Weights of a small GPT-style language model, trained from scratch on English Wikipedia: 25 layers.
Each number is 500 + 50 x the weight over its row's rms, rounded and kept within 0 to 999. Layers, rows and columns count from 0. Numbers have three digits each. The size before them is the row's rms in percent of the matrix's.

# o: layer 19 attention output (transposed), 128x128, rms 0.26, rows 60-95, columns 0-63
# v: layer 19 attention value, 128x128, rms 0.23, rows 61-96, columns 0-63
# q: layer 19 attention query, 128x128, rms 0.192, rows 64-127, columns 0-63
# k: layer 19 attention key, 128x128, rms 0.193, rows 64-127, columns 0-63
o60 056:471481391545532482531453426540545479517492517494522569378518399455547552447509429459405451519530511536397580515505547495533449449457470471454447526552474342535420431547537452442433551487517588
v61 066:543503580492486518499482490603520505494471386407464527476497433632495470529519464558466491548497587507508446610532367443502503521472549553499509506505536501465429583496505523489482506406442581
o61 052:391480483577415512398454497497494592504501470517498454512426452488529446494524561536485527484559529487470578398547489628511440435578425469460523481508459497435489407435467585531530539462529469
v62 056:559506505433511427414410522506455500514513535437588453514529582564492471472494591455551509561535448496538504520409593514527483513522547465576503497496522497508469523519496543530532514453487474
o62 044:450468516547507517476549454471496493480476620538469528506490549424562490497454484406482492430503416420485368513572538508549590502501527542467523448497463527428460490584528515507595481464481515
v63 065:589480632477478476515564432528447551494570496517480534561379479531515645513531461529529587568449471574513489525518443489404452466481566545567510418508530504534490440492461530566534521494491432
o63 056:392505454468563353496489456492509500418439465497551527530450463487457483432534587454460490490552495515392428434511530645471539505533506548557444526533464512487568514548489492598480498531446511
q64 089:527555422442574469515478500571419460570483558458560533458548430497481606477522495485517521553504478430477426537500433454563464575481525588509539572571554512551464478532506506539491564462455518
k64 101:467538503430525558509514433519474433517522508530502568387527432574483486554466514501435561558505495510445450543497547441428457517490552531481506346470454508487466475541536519463454513547492519
q65 100:419587541536410487590573534439475500571466468601562577512530453508482480502472448556531507519428451524548490524495545468463436452493442509457463509540567483559549514479487384462475470496455522
k65 109:548550450531450431628466454539578487611518499547511504540497530470500517533573432515506478528544505556534464520502459460508578530525520458527472579526622504538614514541523447475487493544467464
q66 101:509498612616521531463519433574515487501479441528531567575571495541458488535429456541495501487400486529563420478518520613551545554507502559468519410444493477559523461480526429431466483514495445
k66 099:486521533496479403464529463502553440534523560430580605612531518443489480560498480538551402539388483537582476469556430534579569435461550508539482448527503488511441523497499516458486485471485422
q67 095:369472500462547547484498442480554452440482418421451492518520558500541541627479509464492472499507483538523575485463550615484423511497497584491519571447543513523500476407546472445459503443491482
k67 095:371584520366542456420506538496472518498522494465480437551506526504493504556502458453505479444491467522474500469582467600534382415534471538476470498480483501557476463339528431508557515442433466
q68 098:497603509496499575550607558470526465576529444584472573490545574500533583487497515522589505511627509588425433494591513514465510391553436439500454492473504518457489618493502535471439511465553524
k68 106:467560511539551519560504428472504521610609443573459474518518586424545489434581566524554556479554460532476478456439460518445499484551499481491489586493502505441583562536504516516473504445575557
q69 101:528442570623470461511397523460444586586458528492433500518411475556450484469566489471467542572461472569535457456619467508467441509620497497422512533471469459530549527398543400507518545479467505
k69 078:502520568507468493475389501450501489539505475422499412503518452462464496404471520451504493460537538482552492469549495488514421526535463476533449529427509506559479426324502539534457519538481528
q70 103:494477498604523479497500447498468634514516488559399607468491460544508532496524539482480567513474472545451392433574545415476475475496439456471447546547445468547567506481499492526501502467549558
k70 098:455546554534521475479507436501429498534463419521477445479525557512487488468483610508463486490579533586498585500587560506527449500493439419458456573471448495537601337482584439498452482514574578
q71 099:547514533457517484482464515496471498613517651528486516547552496512460538476540583517623433495553489605484496442527466434498467531485477605457532443430582518452451582517523463609467521430517454
k71 111:471463557492463532475544535462563463617526543466482542423504435501476510432492516558611560592522507441518480363417459485489426542528561553466532435409546508445465544489493519531476486519493540
q72 094:586529522488540512533536451498433432570560517496530558487536406525479434501486441457454455512484429469595471542605499393547406508458421489520464431532451503553498443560487529584492513520536437
k72 105:592545522510475557598530474467510459585487525497530550481524485530511545577445474564474464522510482525570560483588513461540479550494507481515547476530509512542449397624547497491504496549571472
q73 097:534441451563537509502542528557510545466516453569521486416392508569529537428450521452470492608463552530527450455511462490434566488501593458600517460481508480516518442532535450549454484466578535
k73 113:428515425550519535456477438567515458508434422511666472494519513541460496430602543495489456555493522546572525457467527509554518496477593469537457534618474496564522499548547417492500517551582541
q74 089:485518465397576484532609516416472439498576525425580469446594552489483476489450451453487518471450462410571615529533500511474464505441504541498435485515449503413509486546472532504506509509539434
k74 089:506493451514528548542644632492461441486532547494529505500487481575539527489408398454490491451353443463545444535606417456513509501507548567521576535505525512485474478574450468510504514447436483
q75 099:456483519519465502523409397471472493489487588524443507552548417497481469502494548501503608444465457497506419451488564417537356493466516566403490499556544514548536472418531411465553522453484490
k75 099:525451510450495434517472577523418525524514546481364480484487516467468524562416446537534558433566574612480493430582536466418389528538486488456515451440485508554590456383533500503539517521497490
q76 111:495450515533441468472428421543375556565449506518431560505476535387468477492510487536443508432513577539483511403439544549494446470485459531491513553504532504549516559435526426534517542502407531
k76 101:524503498370468454452468528529438528509444512526381537577458467485527525504444508472520495468518458429404485475393506553507453507457538538480476484446486492492399551433453423493510481486352527
q77 093:522505583453533516449466423463505464521562444452403544590481600428504464566599497525480447482559521546522547526550479500461425544514501476493506439439422510555518522500504548540425489533507417
k77 101:582547604450505486422488530372493499550473545474439495593507518473546523516497535557576461473530455450439575475512509494562407567505511488487531513444483502487352397507525528528497477471512444
q78 105:518550479463585507509550438409456528561494535434535511459531507501562578474600476396496544559504465510523573437512528486461530431431505529504394489514505468486556535538505520634477482407557504
k78 116:475580542532580498452548501453543461498441488464522479475507463510473506493505537492398501573464444525465531439536546517525460495442500504496486534530530490473569411662533475598476488464524482
q79 095:565487428496507580440547528532448456528470496476455570488494525511480436560515518540549502510603450554501493519567501551476517493573469446467484502541566483505508444421502482449424513476512491
k79 103:471628511463518545478481530484474557520599544524487481476508522445528474542593475515508463472589474611481542498498469649423501467457459477469532519477477510360505433530490472525476532444578499
q80 104:403616491417460442514540491547596529421420577445526531446506504548569535569498480500524492532478502512437517511353505549492547513434550506570487524453542482457496504539474545450546458547462532
k80 110:464528528520473505510608443560504462391492441445466514446478584519452465574544473467471531602535507472525501522511526507500583403493503505516532519407500498422594515575508427443534499447418479
q81 116:505524488382473481523500530458596418422525465453545398531500550453576511504595510523540479533555534455492567598407434505474509521467596444531527483504515517503498489536515553485479428503483501
k81 087:607461449508518506485406524490588515473457509482477521531473485466542477533611480518514513523592504498416485552395546432459529558492515457548522473509486499470546570567534601544499515493507374
q82 095:415573422397518587475497469420519471522518461488473517560542532460487560491475529541534514496558445561499543476512573499440373518484526572501473519458478502466573518503417494449434516498486474
k82 098:407528519480467497482574582492465485551538485555496426487498576531488525431483490490553526489462457510444516512532515525447379477514603532519574544436520511484507400484496390464506515496430486
q83 090:518522455376575555434442505520587471382534511422476500475432560515515469608485562511428453510511535487470598564452508519436529536569624546518488463523527538435432484605517545473461522513527442
k83 086:488496566451527545397527481473370487456513491522496394503467505518507533557425499478532531567497518519579526506505554542531431555541557540455507472504571526465429488498476484525584520510491576
q84 091:546541448465468459452442578494491465508531510559502543500489511524434459509529548581586500449604496507387498541475494459499424592494468566556506475546410496476527519513440515583445493577474460
k84 103:533508459568434557481516567567448506551529523615446534456461602607457484479591565559571543523527456511452559498481531499478483551529467531513582491550450507424484456528474516453425499560473468
q85 095:434427583588413419584553512541437542542458576495430522470406473498480429460479438481516465557458532540504424501568455451488508464495425368507562534437540486531499483391519472479567483585500506
k85 098:538571484503444534634466478482543509466490506412501533494500514451495487458558417507492449417606559462506490501526435464491587478514453431497481560413456484529479514443542464443513492490547498
q86 099:541515387535449526482512486486422540638470563509414604564520510449480519477498496570434539525530430439513503578556434439557495534557471447506475513534534489525509606490492470533592520490528543
k86 107:555526519550496440554470416470506496527562538533437530473537467504519474506494490525507512509512487542519613534415505429497479460486452472537554494417566483417507405523488399526500480484510535
q87 083:580544596590456533524533521506499425500508423526533487518460567563461417512489417477451481455516535514561469477496521599497472419551438462532473382483442512477495527472520486499509512580524436
k87 085:573515493556485511533504542506480528492533487491472516660470590505507521589553471532527441470468423440602472515459409567534545486507476534540538566618518512488474625583461578491541504454550404
q88 099:549536562476550522470642493516441534546475462526470528424640512530485460521556453476521435477505410524508455436483526541418559449431449475483402429494509487490408557496528485558480515462469510
k88 103:483636549541542540501628535489517485511473491495496500538533503443529509537535395544460481516437394456569461465495429601450551461435496458470434523488545500444495521595472496540472510499468504
q89 107:456518444414499385506583511540500509476468669423542566411511557488520497542480519520548508527495554465491547485457448571538559457408477534528485563471606500410516469500488505430503506498557467
k89 117:476509466436495528510622524517452487439527508416482589437469492531497461487499536447521494526544531486515429430510418541513573431501519554476572514378490512388554496551485398474507512376488552
q90 096:538445560529506480474579468524394542549531583482487491483487444506480452513416477415534542493494439549588492488639516392516460441450447384481466481471504500459572437481481516530551523511532513
k90 099:500488542446468543501583598489480522537520489432576542469477477485491552496428471497503475437521510507560541469654452524472482480497466459464570508403486488483473389512502506493497486425533542
q91 093:475560509500478511449542534522522545532496551563444543566602549502493533533429553585581488452456482505426443433427528516500538508494470540506474458479624501443482584530511487426522533531469519
k91 096:476523535515509433507606536505540498459564493523431511533506556482517472502465467558626562551413510493501440518401444459455530419509492500505476475386626497416555578482418502440500491465418532
q92 107:464482457482486461502415442482512489525481597533419597526514520442504413475531517592404443421462535460447541444385449514496498599491538591512515460488451493508381570497501449554564478521477464
k92 118:570461502616499449556508446503527446465454591543372505486518502505509473501487409532544551531478514420484530419364528448572505518487536538536507523504522502474435516495475376502591497574405493
q93 090:555499486479576597403536402453510471526573470484449550628565530424601554529458513505467581436537466477524467464506508485521498540510576435486447406486447501475550505544511538506544499479517526
k93 094:504435588545602441395536474443516492504581489527486507581510512439545488542425508565526537503442456546488557487475542507498412456474459431503523457482509477408510357571496492523544482444480454
q94 103:535403524499491500428512474487536516494557458548468411617543449482559481530483581501600459538477421535576478491475487399501439600453554448489525455463572486548571413497560467519484457435487573
k94 110:486460511479511442409457568533624552563466474483599514534515467465498508502528452588612473516536557535505563489479544474494425509495467405517469430431538486527551418452551538493490491531483439
q95 101:533525544607472414526439578543464597500466528505520550414354496624448498475541470476465525575453550519444429481515506516466506483571472509537498522532474464489535532511520464547516530572481481
k95 083:514572482544446577503494421553400437445470409502522459492452563603418478467537614472444509597529491489590478535526538472554539524524456503532467533560507506539526517505507536462447503573505551
q96 098:535420473585432522506410512566415495555431512469497539512420441509448488449499502529544494566579515598442435522520534535498482581592489503484583550512536469525549494399538404535489488504430513
k96 100:420570469470419574497379456594475505562566530525526523470460494467466455450575481496483488528611482559484532518448540596432472505460468497520505426496411486451499527418526484482455510553462461
q97 089:419454543471517459545555440466503453500558454495463523503556511423518497447514497507581465512523537543449457479524493488471443565376456512516536534431394494527548470433460539532417436536540474
k97 089:467554483530494518533524559502535488548454534503493579517514562518511492399566487541526450413519505442352499486546502491509489523497541491493509543475339493514466447527579459430458488500511413
q98 113:428518463356571477480545480455581434419541455471502482500571527423563558522513529534518475499493540418447537534434455488487524525356525559545498525499461537509476463551447589494424462523531479
k98 076:512508482521565472482573534463565472434391524529480582482546506594531500497519548528468488484426519473306438533511528442522519517490594479458473493540426511522461427627548447436490496523510434
q99 105:465527584581507461524505435578445543496484540579431637443408495496493418525459473506402529493385580519466426436471489469444518483508567482514475440530498497561472487507524435529506513552525489
k99 100:575579535547544440515511398513443450477429516542455493551496572475473540586534445539499501508522562511511512439509539458570552562513584473471439554561529499519446489594532431461580491539531544
q100 108:501547621464505455458456448479540525472460627427473465539438511537495466521609509465510552533492497574528507459495444517435481449467613493453464414414476505444526496485480480503520497516537422
k100 124:529473613523480493412570575435479473455456516368481495506479516463440529509511500494520509508531523440534470390559470538486470513502565498479564528408513506443480446542511542540540501441525459
q101 099:490519506409459489512546493447569505438536437505482423482591566516504435526588506488524423440577426517519555530373513504439423546452534462502463464467424507460447576484510508548538452467479541
k101 092:487443505557487526464559606568444552533477457515432455549470570507502514519574376518546510467548406365589555516453487553468454514519461507501551559453488504463555554461512492543514509488400440
q102 110:596426412558470428518549535532420572555500534513454464465564507498458457428559512524478503563444435379570462512511432461554493477470429428530470532583618477546515518489573457504581535450532526
k102 104:578587402459529478586494558516496522450438492468492539487542411526546468496477479526517461457488527552553505532423449411484511450450451446564487459419576495531568505472490496555461518486547540
q103 108:529453467425515560520500470478594449438570450421413443518557510483558490473560531486517384503621478521431485554489510474493499569481471425544533484447416509454443546520515638546528435521543481
k103 098:470522542569500605546500489470489519487507475486444458483512535466557467436486462552493503474566470443495606544453557535479417485485409465510519487443388492483503506477563521522528499516547446
q104 103:449421510467534455434508517465503501459516544480536484519450475472521418557432550524565460503431510503528607453456547491490540534437510549503503494485576481459562361512486461502449468504490463
k104 110:484529456472513475447512591517571534479464544498603505493456473507463501463514486543532477519465550550480482419565494549561525517502452484482466490536582491496502409473472461495520496513440476
q105 093:600465510527473483435410467529483500476462580491522418529496374512519448474473482454437546419504476437506467460430504456593531513454525482523493433515421502461470466532483538576649514541449530
k105 097:560356525587473517472522522546504523399464503480473547467476468504459505565402486521433555519457504447545536475490563512471513470459409484519529407541464489487496487542447570502548493540460464
q106 111:581446543589487419479433497483405557564516607518473540514461513483462470463514537510499613490456565451486451431533498481555486469510464541456465486553526490489589522471551432554528556494530468
k106 084:611464475471559448432470593480408534483511543479393570552450458528474496444404644556570535466460553567467444389495491426531464566536412516476482440496531499478530473471438584536450485461510548
q107 102:500559606478554500535506445484468460473508478401596528466546527507485524501582460457565562528527536519430467536446573574466520560487564582431471471541451494494554525479533480582422463488483453
k107 106:474574542484559533407502521524396470518536559499458552557436540480465494537544488525433509532493420524445443521579554545445495595480489545443481424554411495423527551584532623530417493467461400
q108 096:561441557598493417476369527459422556573443528481445484490444557549423436465648485501472515500482510539513523386532494590482458489557434580465490515497465446517522554392544417550497549482436438
k108 082:553583505490501490458453632472492498461421546443406463534498467525459467427491561488517498492445458448472456409476472535554450496473446546552464524508506509522427514371432563577447526517416472
q109 099:468497512577488523520552499540548507454494318566467436489611519536451513470465481529503479531454449465493424502523567571539467449427399515578476519500475496556537515477516513415476503527502480
k109 108:481628415470495446580524559554476518481429457514534514580548585522505496483522520527526438414375472562505485539572459480507521396490501480576445517543479494643521562413497516453461507507508473
q110 110:569475523528517504463510527530527486507495446551471521490567519501470477443517502570512510539498501522458439520585405583461564561513565503486504462464386476520481513477495488458420481511508485
k110 118:523518490594491495488496491510536444529492545502543557512561519453534480423559501487554459468426501501484481482486471497500575494458618482563486529502405510460430517534482507475430520526512491
q111 092:427464496424535564562571513524534481451518447472423470419524493500522440535458466470426354545445456476520517590525454468420540566541559432497538517467518520541324495490532528451486501508488532
k111 098:489576525496535549601486427465517485474486511502527401471566469443566531526493286482465487440496533450555507585517507461475522523513553470479408524460514511575404548431527442476569534574508563
q112 086:605426467494499525489485637491474517554513513516439358448475518530443504429545571458588441586600487569459519512631446449439527444561477460508510511478549516441458566473532532566445543456539523
k112 094:462549483500497600499455603483521554536495477502545444422521453493503526359540516484551522455501514481483498477444479512411457527515525509498471505468495513500464590442459595554435528528581599
q113 104:508506510428532529579545478410561422423621408410599474500557502476537509514471486473480513555486502376525528685510545468537477568490534513474473499577449528501563488571535537511462449493570481
k113 096:563474459480555509519422462511389514567559511530527530596454493528542523524437503534454464477490493593549511624618571413527474633561424497481477440580488506557584489533567578512460487505537442
q114 085:584440394456482529506521494532531428431536509459564451493481530461535412461510549534556441553543543487552584523454521550531560498471519453570525476527632471495572381542519523453430429460585467
k114 084:534548386434496521518442547533534551471470555471581529496462478449542470469570519519558412539568549613460554473430542552516545500411523524567552499518508505450573546590509486560509526439606466
q115 098:564519466487472536428388415528523552455459583556406485509588461534422459507525592531477518436505464469419500501473539446555535516436523635489468418548500507546443541538485508554484507470559471
k115 107:551477526530452447437517560497415527484426584475391509445519516517438522522464553555545500532445534588503625406538562483485482521487513553461511462507485511509489497493467491539464491545562563
q116 103:541444511530463488520448495533536523470437496456441350491584493502467482455560535495500451573453487455473519507496511559555554431444433543518493533513604503520483554488577530472521505470521467
k116 112:543603468431501456565463581492515543411387527406458512507536432463520501479445499496510464460413552534472473493490481469486518442462488520542419453450526501589517650415464591556484502481527510
q117 089:558483546534530537469600546489562515466496446445508481452569540585511498564456449458465467482528450473508552564580532592549648431503384445527434452455420496412447568523522587514549475513544468
k117 095:498534513565514531521564482476505506477546480433544523544514501472522472496469539488443449497385407526667536479589402579577593384494345484514480536560506485479499526489438527554477482426511521
q118 093:464480555526484446529515563408495449601493499471554491574448539464539601474546439495557537490573537528551531487626416548543491416517395445469555564402434501482536520418465523464514494515464474
k118 101:518424488492482510540445480400642487550566496436525559509515441481529453410526611454481502449530462441431412450493385492532525451532437480523534547491451483505461465438496539510465486441501443
q119 108:472600577452549430472502540486506495568430448411489547515513491487485535562638424554484442590487450488486504559532433556491487495468422529512472569474443501526487541512452554504468522574408446
k119 125:553656596491501499542539451416557454479450487479490549505544487522500493540510540508422492528473447413453434545537474503530524477492493456512471481436539503483405408554515546473465482518445440
q120 101:527543404572525593557465499537517387553486505467488536535469398519476456452418467506411468562489457463517466548604488497618481511586429503561517523526478500496496459523440577453545530562593456
k120 113:513588521573506498687475404481514504457544535542511497428549537507499504543450468507451498469472564518488559562513544480516495448489502538573553498529505511509485481579524494462587508513630485
q121 094:498490567559538519547458398489464507508540496429407545506510487517505441544551464405432475519456482489443466544483545418486457629559499502476480475547454490569476552483560550644529481528535525
k121 103:524593628550566488496475463474449502463481546508373465534502555506492526625451377547457502502529497459461628616534633433517429579495423506460456468482459496495473480566574575509514473527524458
q122 111:456554511450474538507497473445538480554430522535510523547546494475519520537569508540517479503506455560547614525555463526474533441519526537402496508467568496573441517482489454442434465396487496
k122 111:536487530473475409521430434405651484602490587443495475460558406379529510514545483456518482534546526549464509399493461501515543513489580507495479571461579510507489499487503454591507499494520523
q123 103:538518537511482543435481424654481492490425455505535521492459477469511494580466480497475415452586540570534498477404543585595577482494504486544551488445553517532441476514508509521499514467437552
k123 111:457489544386488492408476393541485561522485473491540575521473476432471508586532550518466485568552452443531543426443539648520515461466481532460490404523482488462418562500498495508544485464468520
q124 096:460418490432556413506538595497511524423539519450489447365491526544482509528490544451559468552509529452419497561508435481462550579458524540510532572500463516448443480454520520549446510494537522
k124 095:416523455502539613436519562550403512474506482506534508425487503599461487410550506479473511439498514468505453508587483508471504545568445516421444468510389509507480495399515506462420529528500569
q125 089:464488520431467446454556456463415553531505574510486529485559593469522479589514516466595497417492495553474638448375550471409465560432515543484463462504601469513527540475556443632470455460440540
k125 102:488520492454501478380564623542546494531493548500432507524446503535489507561554403514574502568500434500448568474477491500509497514480476529463507518454540485409508503540464444531462474458350468
q126 081:581523534578508521465384493480519542497465470468496508525535429591454441508540501536489530519469406533491456469531610554541490545570467551451449483542441435489582488500496487446504508506426479
k126 078:517575556536489483512486527529452506472522488494488452504484555453461469506413539531480505558437494582561526529605587554491488464465397490563478464478525508476578450440466589511457520530426462
q127 101:630606505488487560446428519547562476512452543526528501533499431535510559489521572536584579573595502608398472532582522496519558428534547510500452444527520497451583525601490565502443484478528473
k127 106:529524552525467505466476452511509489562526486503520529435493523417470510481504664509539549615529543647476547412511569525456514500487560487530532466492498507410577510630485615545451489474577528
v64 121:572464478513527515458493453516531501572574558471451530467486496598553495508506516458584412416543424565519512541476536415534504442542471461516539494490406498525516612474398409502568513474508505
o64 125:454425464490527501473478487533455536450541408550493466456523467515520462528507496526496461530538431538493479423505450549440513602424481488422394554522489566434444537462537455477552522464431461
v65 118:475523506483506520527494472466491524469483489474521436500522588440532513540542516603422422550474474526460473589481388518498485477584578483455544524387427484534580530516420601537601477397529531
o65 118:503531435383430487446453562499500465552502521577534417477511520472468530512460588464503492468498413493518531482512436495402533469464512526480449468504437562454440452547471456493363601457481455
v66 128:587502531415512521521511544503544525485547457496533584467470499497519539488574464481588583403481544465625499508555480520619532504458422559517485537490495498491548537531486530618525495501479462
o66 128:401423567512529522514571540440444529558362501500557497501483486450534425448479407508379603537514423534418497477484496500388532531487477471552492502514522476593457557446523426559522548408487514
v67 127:501506563428486499557543529438597428460518450531481434461336510545492468415565432415508549472449536541550556525523528502465514493419563496502455444450492496470505543492517468498526487549489459
o67 130:425506498528441564432564451462425588458498526513580494536616554587572518421453487561451523562429497573480497488553584462527477441490497500472427538470523494525470518398504508557508473564481474
v68 127:360520525475537576490492525497502414544505542440496523524562545548474499554579509548522474528542537501519419496450476490477497452499470524507530503539506489551611497447491555578584481441480495
o68 130:580495426464493512456497454455438498527524560653486463431536596439463494540490464540507572546477563416439540522563438604521517535448525478463468510538390539429470477482509464497434483542507467
v69 138:407428516457509474558552548480513479571540533555559428632534477502493454465475448536434473408509408536531568527459573504546519519453481423527519543518484499457467506500473572459521494468487553
o69 141:506549488548566531499489443523447538536520572410470476464491538550484490481496560441551643489466484545582447392539428539424440538558433506578363488490546528476490537504566416538555452546465480
v70 127:499549491523529347522466508388491533497545445477495530431406456558501500560455437589574481598492460474516466524532467578483473521449566463482529636518428500548563607470524446524427505518517595
o70 124:560470451419326400437559516583537571441623520515484475524526426517446522551522518526367518517526484430493496526505476451478495560515484560581509474480493541547518500595591544570541515487441554
v71 129:523574480494468462475530473479529452500472493537466456477580524421490490465580614550436533401431439396596520586461591546505498539544502543522519383560424496497532601457571497416566476455538522
o71 124:468543477470572511563483431516483498514406499540464500519483587498502495523497431445558493535464509512483505455531495531516514578444529485437456479503569508402579413533462525567538491492436568
v72 119:565600469437522517475487540468446538523451519448557597579579551460511465420513426531500581485511437442539612487521584511579486512513469496424522631539552525528555499531462509475461545618460523
o72 125:547460465521546441531548443542598459467434625508438578555528443540497498522523465540340467547517496552562426475496452586477513489507470537539478438527497489561500564543512449551548511529498549
v73 126:544480459551498548470512572497492541515508523521508472495519493444510501569521488502497557593529437463548468604548442517516545463578663525528528494541501481551464535489539481543446489538567479
o73 131:544625495525482428482608486534382529535506417553522565447481465480477484497517497546528507479501511447438517453435596569463477496461420520491477534524512530469520436521408581418520496493456488
v74 123:649481540500483500515465425420508390555494436485584494500554598530475478466464420468520485412533437514513510418503628496467462417496447522489523455497453503554568606539426473512550478520509412
o74 126:452436500532534456426481411536377470517518549596514530550411427619516521556527481458535497560499468518516481430490509598526515487443445480459483513514457556502479509369540466457527414460444506
v75 127:554446499488472496523516449551400427528491473587408404525490501470454510481580553491487504538439478521505556435564442492501513485538551480553515482467523478411555550450457491483483475499534414
o75 133:429539521426494581434522533398502508474560525452485468573451547584477504529550474470456459506501472448465541474475590486507556440555570516487488462530465476446496568551480533462426514401482564
v76 133:469509530513522518568512409500496530421416528486510561529461493420474507468611504432487426522390470482463561478512513421473404557414464509542595530497483507443394441483502554640540507531476446
o76 135:452521471446496454439416557411522496477561505497533567456522458418501485561398386445466526482601500575532490458454437466572535486499465540543512513482547444578499443446513462371440490478522472
v77 122:449455509436527345473466594510542505545438529425524506343469566492474485406569540515456452511482513531535515552523414444427510497443494506542492524537500478476495539491523524570584475510510553
o77 126:458506491375411512461499489496442530513479514470530419566515577457543520435507509441432569471461420438553489512448540474498541619497517549507534438467552500537523477482425475600359511489473502
v78 118:399489494503495536514476467536449538505595578560416491548430580502533460412589593508447386418547524576566600525493524432505544496522581476493440465451453501530430492460442489497588482426479475
o78 119:468474520474494538542388528390459495485502487503509444414578616586489513579534543477447528499475471516552448447447472502516485570526487482502399516527393544454517498591428453570397450483512434
v79 126:485508557498504505455466587625436489507471471538467602571463444558445478456468484557507526489550461511529458514457453475567529549507532525493391541439515491510467451543495499489525486592609501
o79 131:588511535514463503524466518482545491429502528525470542477535446519538550491602576459459459514500488475457593441562608516420587532545485435434595500536483524626509550507397556443527570498514538
v80 129:518498584554498544547557538464530522521516519477462416559539460475477574550592554415547477557514453578524448462505492571506472520435555431492466595518540512501563433483550508477455509557492492
o80 130:541517488569564459462527516547532508476489556518438574413573510481506506467447488500505507530510515414566523535648607475560437452566499526533455432529463511533501534576485506462520495404452504
v81 132:413502505446488361531575502462429507481416483467587517533488512443539509440500519434532533414553590476544472580466515488430502522550518593523454522579531486488529431564463493474449470468422485
o81 145:587531454587590544573419463539468536480527499539475538447569533493524463555485462524462575469530457551470625477428511461526505455485541427549484526380556424414414514566473513531497493561547507
v82 127:424447547485544403551510522525516474474533507462495495433528503403463527362597509469485348579505479483492466506443422461557467530453442609408512600490426502548561537494485602547500507493574495
o82 126:472546472435435396460454518425527483612470490482522430401542520437545438611562476541423538510533469444453546494607446511476457590568458484551583406464540402444469428544423410420497538501508532
v83 120:451515582459499452568464451508451448444478454468467485475407444469489449512392377546469489527480507468435517486473515531453459461625437558603455535544436495491473490522415469489453474494478493
o83 130:531521406461481467551448502453402487431559446484558545466452514556469588530442557433592469499500454468545631424444497469493553431460531496452544555461540432517536520446566482572550507534546420
v84 132:458510511553507518509560522504519510539522366547503427654522459541471554508547462432513511591524532502483479488579483460503434441383554536483542427447403498516437560470580524539438492465443483
o84 138:451545404544479568411504560529540506498539548540472470488511472500542506618537494464464523530461525473496392472520573463474445479545401512481513543492516518450485487505498479409543486506536444
v85 131:557505506543495550517606488514517489504608534543412522469477524460415452529513580491499495492563499543503541501518365456427466478517473486502434481467485506479513439421561458479511500483534510
o85 126:546467561498561561489474517474580546487435483508474535474539521557554538510545495526477503480435450462538521529506616529527482477567555521544558517554419451490532455530522516477401496398451483
v86 127:495538454533493495504405524548535526427527502514591435555440497490540453511556497458477678499484476481463520517504465507597501468498568407464517448508473513443494458512511541573492502489548548
o86 132:549584625452467564514530508575541468566457573475455588573525438464476488497515580510465434434520570461546498547508463390436454486498444501507385512472558501535585479536529456444472476468563514
v87 121:512493492581458450563507468461388471506461457516532546420551452485504459577516558421518458424400552550535476488474541479384477584479525511524521538537509492483447478386569475485520471467461610
o87 128:490553491469576496470433567544472509541532454565544453587460590469498556462442490420582523581405524485454565519441568486517548485562485562543509562496488500487613518489539523494581436459436443
v88 131:507548502557520524549549446407448482533508524453434490458526471605523507527619508422506442479397566561507481521496462524481464579397523443491463485486480498470545465419486546585538499439447507
o88 127:440491515404564516514503517524598526478514544592516436533569517405466498472410504483550538611561573443485611527524401477508506466550459551421454558570450543501472570540581480539452515443384503
v89 133:507542443425505440486513438497526530494515546520501557473494469485493468560483492583554405462462441453514506509579415404551393552422556520414564579496436508487487498512504557618539511443530567
o89 140:509526455503446428491537575537546487497454529529536504519486472386515526448505522459427571527535435507529456527455591549405494561482403586527540498466579465533471461493490489431536462424518481
v90 128:427488506524475507454497477589461491479511476536522510553398440407514478496419456613420441487450463518506502460394413406490525555471544488523477561477535511489570446456506552486490508504507498
o90 124:607579560481454484481492525436481498512528502425460446474599402613511539521503510486439610579469563469565614595442527564447465472526532521484503506498491535451446489571481470413435475435559468
v91 139:571462505487484485563532586522512408517432482499500521514573549625489492416497532520495434432589481608559446488501549542404566607510485515432418489401502497513372439581495492560550492527506484
o91 148:483417577640548542564435480537487469478548525515503467544485495508515472512504480469526534512513413546432508450504557577519471485498420462563522527553478495474490506434488530549500470447414531
v92 135:471476533521483449434527445568481607565445559446498487489533509526470504538429384530444519469478558556527451487407560473432545501511530526601547671461446501436522476429482534458444499577453492
o92 140:436481399456488465505476510480493507444473454442498430631419453500452481504509570503589520499525521433577455478456486527492515457593425483485435462429427479501549517554543488506576536493551532
v93 127:504529546479476476531481495409490520536514489419580443502451465536520516430557475438530591511462427545546511516459492486475510471586562547440482562496477499552449510444520438496593504458575478
o93 132:423582531524484475546491555581459430538489474628501454612538499505518507590511589480445616524433487384440532504485514450448484469541462494477491456510491466487556403530539523465528501522498446
v94 128:521542513521473610475498496512524475496458403514418539507490581408552531418597432491481458536484647583574424440502512505542460488574382520481555503457493506573488541526471467484484477425505511
o94 126:483380450452507500526451465506512390574475511491542470399501552529585570577489469458461478475504487370432496536580488512532473524446546465526499587612515531400542613469452483509588496452544496
v95 123:514468470526530484451538438441495524491452472444534626567466501466511387551629427465481503418516651547524576609486534425530420488592561545484444434484453504505463526519403444540419496476505487
o95 134:549481459472549464515374446461506506465522535501552550571526517546511520548515486452431509507486397477578492468405487455317491451507396511566506603494534515472538500456483456427516521568510526
v96 121:546449480516502478457485463557465527395570451536484427484502430534469497511561586497561437533404494457517486485490487491546543595468491437571522498522587504504407488507620484520488536424538516